Part of a small language model's weights: vocabulary 4070, capped logits.
Each number is 500 + 40 x the weight over the matrix's rms, rounded and kept within 0 to 999. Layers, rows and columns count from 0. Numbers have three digits each.

# layer 4 MLP gate, 256x192, rms 0.0931, rows 214-255, columns 128-191
512500381507527544458504563489509508521467484502464538506548474588438484535510542551472472515484512564475473473505485514584475423465549444567496502455495479554557499520403506532442539558482443
446526489526530559453466492487441552463513511455561473500549546520530458509460501543412457559480500484495472529538470534461511516440421552500542438523547467635488563497470467585478576498536511
574445450554529473472521434462502530528463512477444500459465463471554596449512463467460535522511495515485586448484463559478506485529577558543481457470508542459535469468469571479479527553523450
531498533455469490516526564531521507463518541586517457478369460511444509494402490490465514496425519510543523478562528455523518462470549481546529473517511470543543522503513523460439503549491461
501566447467494460506486445499498527493509501555469458510523459537487480495533463536575459446489521480570504496478505541544502475490422532455509512490508440472436548535451470535509522492501542
413453561496429552565491504428415485531485544511523439640474487528549418595460519596485429521496475455472431505523500473497431439431515523427510474501495462478537526533484536565530445499447465
530464503466537483571501489499466482517502528504541508553519462502563502509486572564510458529515499504513509567563547432469517490453517524492475500453502478483486537519534488497518465488471477
489467521478476493476502525479458493510536453492501483479441458469512513478499579540516444490486613487494514478488546456472502435498501466504509489447471400457429470477474482467512420465465573
445448487443500526518537463424492467518520537544520517520550427559532528523436432527451463406500510536559436437505469482444502455441491500395475520536420455457500468529491502528428513501496519
525559501495519518520545475539522489542496523498522459590466549536431484567486515491564546452525492477500435489508576449513515433533479507469512442556511437452536525515487516572526457507520551
535520407501520523455466507503467528480538486530478483541531449509536453611493479508539509438467548480556433516483505505536481478483435493452525501528545509498478510504487502589471610471499584
514491489490487432436538474504410463495514508482473486513431449468500559507540510473537514487489509514523570469444523520509533526568487519539508479494493518466475476452527478467481500545482521
472485452493532484509490552553524513527523506470544498518538534540492511505468533584501448473439474410500438466540451543442515476540539509505532492503473497498434463483505488502524430469441541
414518504447530463524510599540536527572537541528448519518555489541508445455471480522432472448485476450494442544480525488509412502446441485507528490485493467507503513569498474622512440524529462
481491515509484531508479513531490448419519545497520508473479494499514491507492486517512476502568417493503471446554502437601470494436535433550500452489538454578526497508466450528455464530639469
487510531548501493468486431481557491574504461470525555497487459503460472460455513495508523404502406452506513514600529493450501522514493493437513444518527502565516459527545509464609447512521428
457531567500505481448495513571536511457469516459526501593493512533524459487526493456539458466523524535488403523489497442524558485500493499477490427474490500537440549555576466562533494509467512
501464393454427508545541553544513470444510508567559518487484587531526527497546512496577449522522476487495473547525541454463449452473493472436499437416508464560482498486409490516487557462537557
460460483526478530505522483513556517502555483526516601468582513564525478513452577496506502386467555502505450512403475465483501510501482410449510541461455471522511532497437446476449520491527565
480541452455544502521466514487514460462463543428556537491432537477540421529575504486469481462532476522562487572542540470491464497528487570511430472609502484476427521484474566575514513519519530
502564508494417540518454585546500514564557488580607471582606483507535329565519483517534515467494505455515455472431497407522431529371573480448569402477491477530475592528569565552464543511542477
509460526477539551477485478466492461514514508440564468436437505502486490552515512545551576551533525477458422511459468523425501533508478494451515450500514493533479492461486546493605493537473479
485473514502511490530509446530578511479545432537520495432527448485583538478549466556518529553487441474464431570473471482524483428492456511501469480527479490427518489373496530509485424439560469
516448425430535617529510518495553607447518424456527502505463451548444458506513496546526529532432544548564448500524495457550415477445484496496528503507504493436563520502497492505476465508488501
496478436534432493485516554496447500613555450514556578522558489528496495545498464518491500505466495516525533497518491449441473546422493474463555494469433578455493520482477480520519474499508508
385528585478525525473463490527504576500497495482466488581534471516531482447483523528562433455499464457534447494491524497585551483516580480509531596517530513511471508544546472528555527412412501
523504512474494540480479533510459470525506525571502537510478535526492421486504497544593551525549500475562421541521494454527511457475482489490550543586519541576394505520468542444459483459505530
510480514368516542534488480530429502427492528495514553504583463504547501500466544489473471444492464521538538527425446498500464409551541483430545564507503511469462566497533465482477491504560518
423544458527519461456482489532519547501484424543494551491530522461478469520516496497535567470515446491445444501488508523502503466526531496560562504547578537529516500482474507552518572479545523
472519479492496533456502508548492475484588556531515494585438450507519450494539520564518597573458549498446481477522519484410547493449490484448534416560490493485487535606430530494530494535571493
502474515494494516494495496487529548494477580529477474503523490529564432520543480538550529424447444410492482516523485456489448450481502459425537458530520555484494542596528464505532563524510492
454516518514474513497503535522437472563487467537494398496475531478444484500436469483560453484512486513550478525562527493487539497511553495499539516511466484503526526574554528485481485494417500
475580468446488477487529556493533527546519511473483454505451499548522478530476502525532509533454396534477486571525482488524422460549563512445566489556470459480514588467495538571516512472470482
483476526441487528517450476490437462470491444544524564520502489562505501570500532508477489544509543527532508471453553463544474462434520412455541492503502514513493532489508500515400430502489459
498549426461460506537473539483486509478522510487485592555540562568470483617521526540566535522468512528541471498485529490528398462450378428458537459485450496504446508548486468514507471484557538
378525535495455477525470465501560490486530515502487490521554501490502484501479446597489533441376431493591447547507513472506493466457518499483504488510449474532546449520513497522483454503506556
494544470471440518531488540478422582484511555467533522508466499471468429617510469532488512467459519515558480520466493487498469541462550483534525546535481435467499598535504483558495513497539568
437489474449446391502532486474482508525573540460518511519470515502566463461529474543527478503551445546510509510502595468580504602520539489484520513537505516503512508516427511578546450568471533
504540530511524535529517473496518465498493524529489498544584525469528509466493497520401463424476502483486466535469506538480439530473492542553534489529506387463529543463476542550461509515478494
381391459484452504503537541505462419519632478454543516480415456534463480535506499559522557491515480522484513491496529498456483438538452501500514480502478482559553484533535488528443414492450421
447469551443515589484474525609471533425508444605466536525460549469551474520457494491498549494474495475596484494503568517430522508515439439493552465477468458499525469534508518484454458439502479
540522554478457529482505481449433461525505511517514509545438521573479395506499543501533522470588492475482418509517545470500451579540495473447535477524429490516494571511505477548511511478473433